config = dict(
    n_layer=12,
    d_model=576,
    n_head=6,
    n_kv_head=3,
    head_dim=96,
    d_mlp=1152,
    vocab_size=22195,
    activation='swiglu',
    norm='rmsnorm',
    norm_place='pre',
    norm_eps=1e-05,
    positions='rope',
    rope_base=10000.0,
    rope_fraction=1.0,
    qk_norm=True,
    attn_scale=0.102,
    bias='none',
    tie_embeddings=False,
    parallel_block=False,
    init='normal',
    init_std_qkv=0.0161,
    init_std_o=0.0161,
    init_std_up=0.0161,
    init_std_down=0.0,
    optimizer='cautious_adamw',
    lr=0.000861,
    lr_mult_qkv=0.7,
    beta1=0.95,
    beta2=0.95,
    lr_head=0.00583,
    warmup_steps=366,
    schedule='wsd',
    decay_fraction=0.947,
    decay_shape='linear',
    final_lr_fraction=0.0,
    batch_tokens=131072,
    seq_len=1024,
    doc_mask=True,
    train_tokens=615600000,
    steps=4697,
    dataset='wikipedia_en',
)
Each number is 500 + 50 x the weight over its row's rms, rounded and kept within 0 to 999. Layers, rows and columns count from 0. Numbers have three digits each. The size before them is the row's rms in percent of the matrix's.

# layer 2 MLP gate, 1152x576, rms 0.0224, rows 507-529, columns 96-191
097:504471454426538435408540588557459347628565514545520434489487485539477474527512536541501532521524523511547489480430447479565516505423553505526546491511592488501430591446536491510503473510356536504571566526504475555561449476437408496502603508548573491481511468487466425501558489446460457523
097:528489405507505529571527492477612579453608543518573526558467582471528536537503503471492516418448488450461405488481444463545439486437501498531533539483508566437491519551491491514517535521562485538431515556501531499542439443548458483463493514485474496472513545560535533417494496451559566462
090:465581505430488501426471600452452448376520523435440490449525478560479528505358578378515542561530607548519471478557470497583575494526495560534451467317519543465502528455448455504538385525512549439508417498491584425516514559413524472588509547471539469438486537597541531491502437517533512511
100:505423557516556517435436571468521430461605411527483435482477431586453508461547535528560467590540479463540448532449556485488536508504529580464500469464418443466517516563546482496401491494475482455490566561548533492448528552527383434453372437577400553437558460501431554487535539514475513496
102:526558512541536509403480555452514480557439476516462534460476492627484554477474578551522435472452475472503461513452492444500492536457414565559541467447427474465529491423497500506449503568428490497470486531446494537495553569511378521562445484395582504467564530487409499440473461462594450590
098:554498331466574403430534524513521440415489556473536478506492544413485548536530523409495572465559446515416543398379396500440553539447460486444576493501487548505469452557439470506456531487640465521469479479489492439477630517552533527454487466546554520515407500569528478452577486564559549582
097:516480524470538520581480588549455478460492575551469518454477500481517502580491516495574548532485514436447557582422448366507536453574501485497554504395514423428522532615482497574445483479405488541478491492574624510539548492481546500437493561470545499467539451492538475554549501457629563469
093:496515538532463453532461462486519525411571516513510527467468475497563506505476604531553544461456495497477468554445490429516500329564499537431516493499438453433540493428511556603461515573390610488526513524512524480463587468641580613498410483605590494513500464404518472417584517469569422444
096:579538514543454499469511492628444469546494442449433473536524412577504465509464548520588520494443582502435514544407403492564480517548438463501553524497432502540526544491542547502462483511568480499474530475615433500428404565472484554519505505466522551586450471507501492427546485562524536512
096:485445452468499518393473532468579481519507589460524548533495516523550491541490471477510468515605526531444480594502505524516420538423501544484481503510492559546494501495523466558434453552519569456544564438521476586560534422548630418506464489522521637496514503475467509465511605482512478489
102:498526508492535567438563544446559444490492518505419475513515467501643547383346550514419487437506380490520470437559525571468462489531508536471495526477501534393516513533470489485547485562458537570514466567445598494420499422509490465444460510526494521532549558474509512452431478518485471493
103:475532571534424509570463525531470520495448526514490492539419520534571526518536507482534435499550460472529407419494530416490627491490452515470475511491449464519507571526517478498486514571546543492594608494579392507438490576454425497402537501524436486519561466488504485491511480475519439497
099:453482429471459548528516495417599523489575478549541469512422416496545546554517491565431561512614438525513508545471510444430504495533523509418466418513499495571447457466559471620471434527475485493410475487474441583497596519491554515494543526494582450413452470557480564477517481505472531526
101:530536459531550483520525582504479542479536467487485417534538506578473623460473584567514463421481608464475465451528577438546541432476521653496499488466448522556478530612602556570441518540446567571497559491539516526491616577506487528425529430504492453477531496500458573546492548517476462513
099:572542455534483414468466428531482521499518486426490509491544453482581512431503468577469477485407534504482455519548440493622560529617490531499474461499560420433553387502506563471490474466527441491554526447620450387471475490498537543437498413550457506543543543539432431501541578498511457478
108:508497524556534496496511459458471436432420495543494458524520531562628556467523418498445554562438626458563531467471444566477449550516510467404472488507493467597481495589435518514577556552500441554511452595578505566495513541464539538443551518462450539505428453498501460495648457408516557564
102:501419475526538510454521542498386573519548474419509551600488488550509547538528492476422461624444494499537464567538525543516476490639398457569431461567429507473585468560506469429578471508425513432538472506459504569509502532534505505424473561476575497469414538455461495522422517436494492566
097:501489546476444519514575574573560481480463542578565559557511479440558529554528479577586464485471567424572519449451547458517502488543549582462510603565501452538460526536480568537470591493604513453459508497509508475507583460477534414433508539582547528460465503489508481464523510490517500470
101:515485493519471505603540512531435502585416459506505464472465506487387456589518503474475472427563546554508482477485444462466573509549436534476457468514515542475489513422449454540540552494535518578519445530507519572529417483593482506513482481540543477432445541519552531596505437459434575481
101:467480571561474454538498506472567526500452429444565468591508486495571529514506454520435485479432403524532450511470470451552432495499486563588556447586485529553493617469524523587485560499387489509470523501444483513518532480537519488405523525415495519440491492502481482543513520428535507471
102:422524409475483485532483553530497555493559475508437479529512520472548421560483461600381483520526399444500521455623559472551483502473544499463491441486482383545588490470442500426508505422461495579535520456500519457524496496444470487436519487460517557564595514470618490495473475446512472461
096:432434482592474545426424528507507401542489468425481509533486567462488475481530468452482485580442422511514472534478500562458496545545396507554583513564559510507515432534489522535513544544417450447483442541478501515415491513550485408437462569482599573468401515514512475566511515472510429558
101:464520486467500551571478502490552504527613519530502416437474547485409503457520509516540458453454520450502423463509549468625551528438500636541493425481539481482511502579539489459478450620414519514465495607511413497503545574507523459464504514472560513464637547458468483549504460465512507530
# layer 2 MLP up, 1152x576, rms 0.0214, rows 507-529, columns 96-191
098:491460485544443468617537512530524505495455588556473490497467533539527541494577496473504454480429507420415452517528638522514425499541456511540527548503472440477555540524447514562425503529528485575477424422528491545570418528519435464381550515549531479427525498565501566469453468475476429450
097:506558538513497501410587454568495498543455548496528408520515537536527505483584538530569473534413427572527453496593514549471491483528489483501431503456476564576476413558507556420536557510542526446539472592445452501482446515458462562425487513493413523534519458523458578549566504529530572493
092:502463546535512588495574519558456513442420463516454517463571527519502449461524552499485442450488417417582563465465541543410474401482421432423500514567494511584441562504513440576445510498425508571445652577480419461517446541469569517467524480479424509503527468458450499505526507550584440547
104:519514481607605516508454452541504550461509486495486456469487534530458523452552499469466552456559392487444485535509558565429492492528524573493639462458519598463499499501454471422447510533508438516480482524471517496499437497483491424502535560490408614495421541495467507558517407420532426444
102:498540500531559445490612659494520525480460417506465504447443574439467471563510490479501535469523540460473432606510436584509523559474417473510473564528445544529535562494568454445538630485455460478540413451478552466520434574441547496621517539485483477542473489505434521546608457544490474466
100:475565451547526514586443460510499526405480535517505504469501558549541462458445462528486528491475514608503514596485509553496422440510517488461512518460464485533515592485460517488587495533520471459483469496527474483496566468461499413527517469528448496479475448476569508574441492389443431538
093:523635482431439503619589526527501463505491523464435504459527445559484465541499528457515500511477413486486440488548540515430505505488505562524430512508455568405520588506571458502498434528479508569448592542493551495642453537494550552523401485464464478396548527511424481571506472507467484441
091:510568405559511553471480586592636436612455564570479473498531579543460614534556486485434582480529548508500488483477504556495509510542482478512523414468550469488460504506510511528530601497476442642477461531503412509419507530435455378502554550446493532469444457528453504620483455431422502532
099:538569468509466464482526475470561541645509502535478469525423582455500391521497485457625569479499574553529497514395489456539469549471502584475546450488451582507487514525528422519458498558439545509524513594463576453465405599473500488499503478517521474510465460486432482356463493513529518493
102:534429512463490397511591471498508500366568482497451470458430449507516537443526492449560501450493499471594478535531491599461606458483442451402497548516598528496560492556463494426428601517535461527453449493508466524550482454521532489501537553433520489477485510505572468423470590397438549405
100:461576525475453499485580511504542530479506561492568521499442423438479491494649482537541492513501546504410525512472512536504521520582453515538502513508613557523556490462475501572415510434560485504486475447552502509483592505483576520422470550445486467447462470422409429485549514499490402374
099:423515540458595510545448441509545573493489503456572504505470429519583451568508540488506410458479447593519539483513544395477576491458497496478512536507466554501475576536548401506518517636497487472550567485487478487498476538430429443548490457433452526554547503573523525498486426576454508489
098:537509561450553531406533483513486522501512535517466544486498485485437519588461487528559528519424469519492501430550432394495398457463430485438430539518508491496475476588490475407472584442590471564581477534552499537423516505510670481535491477482498546481507507556478505529522367474447474414
099:552521431560553490513498594492473484496447523479462500484484474522459455513510457528552604519536530488441487465607441518487449491385466544483577482392403476622380495597571545562430576499418481614516516601569592469492459613492524535376538501405409576496512531499498528483519531439614480608
101:525524413390503576469464484453446467403535522489472539534416493449587538553570553468422427539557508472508532467442479487567450622474530515489518440470487530446597422401506526585510562541596459453482497532519492527477476439476498500436554521456518560532470486547486570467437533539477600517
099:451512399510483466527551504472433543501416444508567551442539542373500510537511463483558551487528478513513525492464525417532532427464476542496560541537552445525565525490540603501466448533532522530477449608532422427578493434515497494547428535561545459480470486543612493543476572556530527556
101:449453349464493469447471484453522500575573468398488407446470449368479513501510469464568568532528401486419479432523534490484460510507422454580491529501435451471655497508440433541540518515509566519457431537495512599502494398509480501463517591543575503449507499521637465515429653533483443658
101:497492528382441465506494437416436533464516465519417636569439547503465597507429534548526516494560431527541566457562597467458601531510537473574518521508412543486542551539529580519494504498465513460564526515453526482515488540390475578512479545557457451475446459451546575504524519426537396479
101:575582622618537447463553659480456596451559589488529450590426511520421533488474534556508506536466463560495456574543487564486432508438493402526508542541455445421539519469553448423487527474528529475558566582495508464448412487496530517461560478472456521558540502505470605527535525492478478444
097:508523429527552550519443594487463387494548537596514438485504574500516459523559444462426507571505515494431542519520434527495539526438493434449478593524543395455547520513474517424621490476486569512470567493493572521479432429472464505556548532545448541490509529494511502510477443530508524472
104:574610489466590506470454507376446493462496451448575530523466411507528458545560511564480517530482470453442514457484552505484413489435518518557498390463494524561480434482448385462520469516427463494474521529470494529619516538571469504473457458536464568477503540435466478577542468562494507482
099:610483517439466479504443491472493505563464448540487512562519489527539405508367464527469462520577479474605551488533508449452468435516528540434533501352619463552508516511517557430451554494527513497514495589465651536502510523571504437510567535491487512543469537464504533364539532597490497494
099:548555519491471490511487485500445548564493572509553492585459516501538498400568547459614446515604450430504535499469442484493439479571494507540491466472517500518587426478483496455500514503503518651468515466454452587448557420516399470487358583582513635464472467527502471517547579470440594361
# layer 2 MLP down (transposed), 1152x576, rms 0.018, rows 507-528, columns 96-191
098:478465487494542461454543490576479487507456500557490572446466524557492593538532548482505498516500564516501588503510466608529464444489539502553468512426538486494509443499545532585493485637446518576433447473466556555418509442514482494442589481581526446458503657485555588571490543625523508494
096:560457483578442482469446526577558542437511572523382536578482507467498452479555792514616509546463498485574512515512500482497481499447454368435547564543580436498416468521477535463568441451528515486474464602491514502454519501454425522604471538495490481450449463563523524505478485506421531502
091:447470466524417562514505450538562514491430537487447507473540480458619439537513391534498514564537506381451562442531496391422435494574440525545476434483537576512456554452503455532512521517511483439510611560479419576458455472428465522415527529493481473520520455510455486519499473451505454515
097:474490480444486486518445479589495475563422541486541539486478496550533357461509426538434522498500446525482489529512563489468485531461453423482516484504498455506521489483470592522551412437612502491505485485504487517578546587458509445520541557482458507574525416518486546524594474579573551431
101:610507544544512577529482437601481472503613471478541511586488415458526541533517452437531501433578490547468428524418478511518481455475492511507505467409497422476547504455507471582396552502460545516432528678463448508470505477577531449565508563544530423470461499512495520498474538425571468551
101:556522534522470426591495575493497559550494553581418516617407467499439502473451644580528482549495522524587455505515420514446488358590530465521512447433510465611485519561515566467520581606532459458475499584503502561486516414442504467396568474454539477499468484497607456442527536462488507453
096:435474476590534526583500509535504509550501550592480489539526407536563410581502478528509440544466511413518396568425597507536515513453605472524552464478536564499500538496474555509540447495505549467469600517523522531500543496436556449422556594425532525487413529611506528575533460433558510380
096:524436441482536453534519479676595520511565490490475517501551584499546600460498567461419641503556448369462476472411434491464508396493610478565442471540553455540494537469519480504412527488593496544588495566566428487389532544583564416465533480529423519516456476419471590536482573553486452609
097:506520525564427428500401484504506481541562474338432485480482492510482513455511695495579509475534486508555510542508557559483466479538493565484400520492513501546487423454476472474552486519492551489473520477519541574512506516422607421464565451399467564513494474523503514407550471494556479473
104:524582549449527486482496550555390489506430492441407501491415449565484481473479613478428541444417403459609552454530438546427504483584494572441490469510489552476465525474501441440558395452534443429418460434511543442509450499519498541497488455440594467599389530461492547459468490512502441446
104:462502500501477502543467354512551510517528495500485510471424606505449442465593570450553582524515515531502497528515458509577441508492480495611461519469543436493489489544572439566474584493496521465473448482499437522477536531573460496550525466496473556480522535511441460379527465521463564501
097:392526411519549548451433481472563499560458510450513440464567499568542473509499401596554459563459509547522559496377556476491516552529508557492447510527483472505472500501580436530526444508570448461505482529489525425482508534466575524529510518491471429507533630520543605569486474443556568453
098:517423514527506451514540526613425472502478454424441586615568596561473476394456599466532560480459474538552563510494461574553518586465479572506559547478530471611510540451581496480475421477582576453449610527560520446499583561605465537433456500531521497540538513589532435513529515525565387552
100:522478419444569531444416401598474374471509517465444601405573536546430476447487678538493528515445526466428461489608550520492466571442452514493577504438511474554451495553551500521491579460488416446519496490515548504392466565455420410498597492539536442536440544484447510480447540442447498519
103:493511430482459500567495484516518552537508478557467437559470473563468505546620644533499529561604459513516506494424433465511544446472580519567541590547391390542425513417529386573486569517579547493434520512480539490429515490508460485502527482446449538471613511581420450467476505551493531446
103:517509470496494616468540495432511585429462511468439446542520564534458485562378618464404499495400432495549508570516471584499500583514578496537468529493540561488381590550584480504492596503466543542540490618474492533502502501485463488513511562479550515484467579529544491448408411490517472511
104:571459540481552619510554493454516459397473515423544483488508481504588503589459420496510549507555457501516500489451481574445500453554527482427384553460486520456504504533533448445537558484483463506496475480602517508483543505484539544430505469586584565490551567533502544502478488479523604450
100:532480486540560544477493522575603473482548526466542705575527471432560437467478551479539574517536500495416491476443432547493579474470458481418535535554516495473529458531581496505445556450490518491523531517456527534612566467452493418437522557507527563551531560474585481567493515487418476435
104:472494498483495563622392414393446554508408486527472550528565556459462497503460437507458492434561527450509537477444460468503535425559491519562448540495590561525600478490480579709523426473504436654531434431515528564429569432502500548508454491508544505481466505470550453463436492476515524467
095:470533468500457456531627440498472495427419507520497441498502447443477475503452523587518406484407494547535524530565524544389516457530491585467482436447509424540516421464418514492452537472454482411592489467503465554492464462553509434533463573428495544569547524389578540510497455428546492553
100:465464551548529550517494463589489514551522475456565502550413495510463512445493502499474543486481392580516515505485532512456514534525510507505408550537503406494435541489546511523504465524551531481509547486488492518500492544479487397530494481504458442504525375469444446447472606493483578450
101:465524562497527531486535439448452600447596539560489495444496476457532518473437417486500423456563427440551484484502513417438469437512413508558543455430484482454500416463396537465473515481466410556446548427571502505530561505418448598486492567486393507464517424551600483418541474447560478432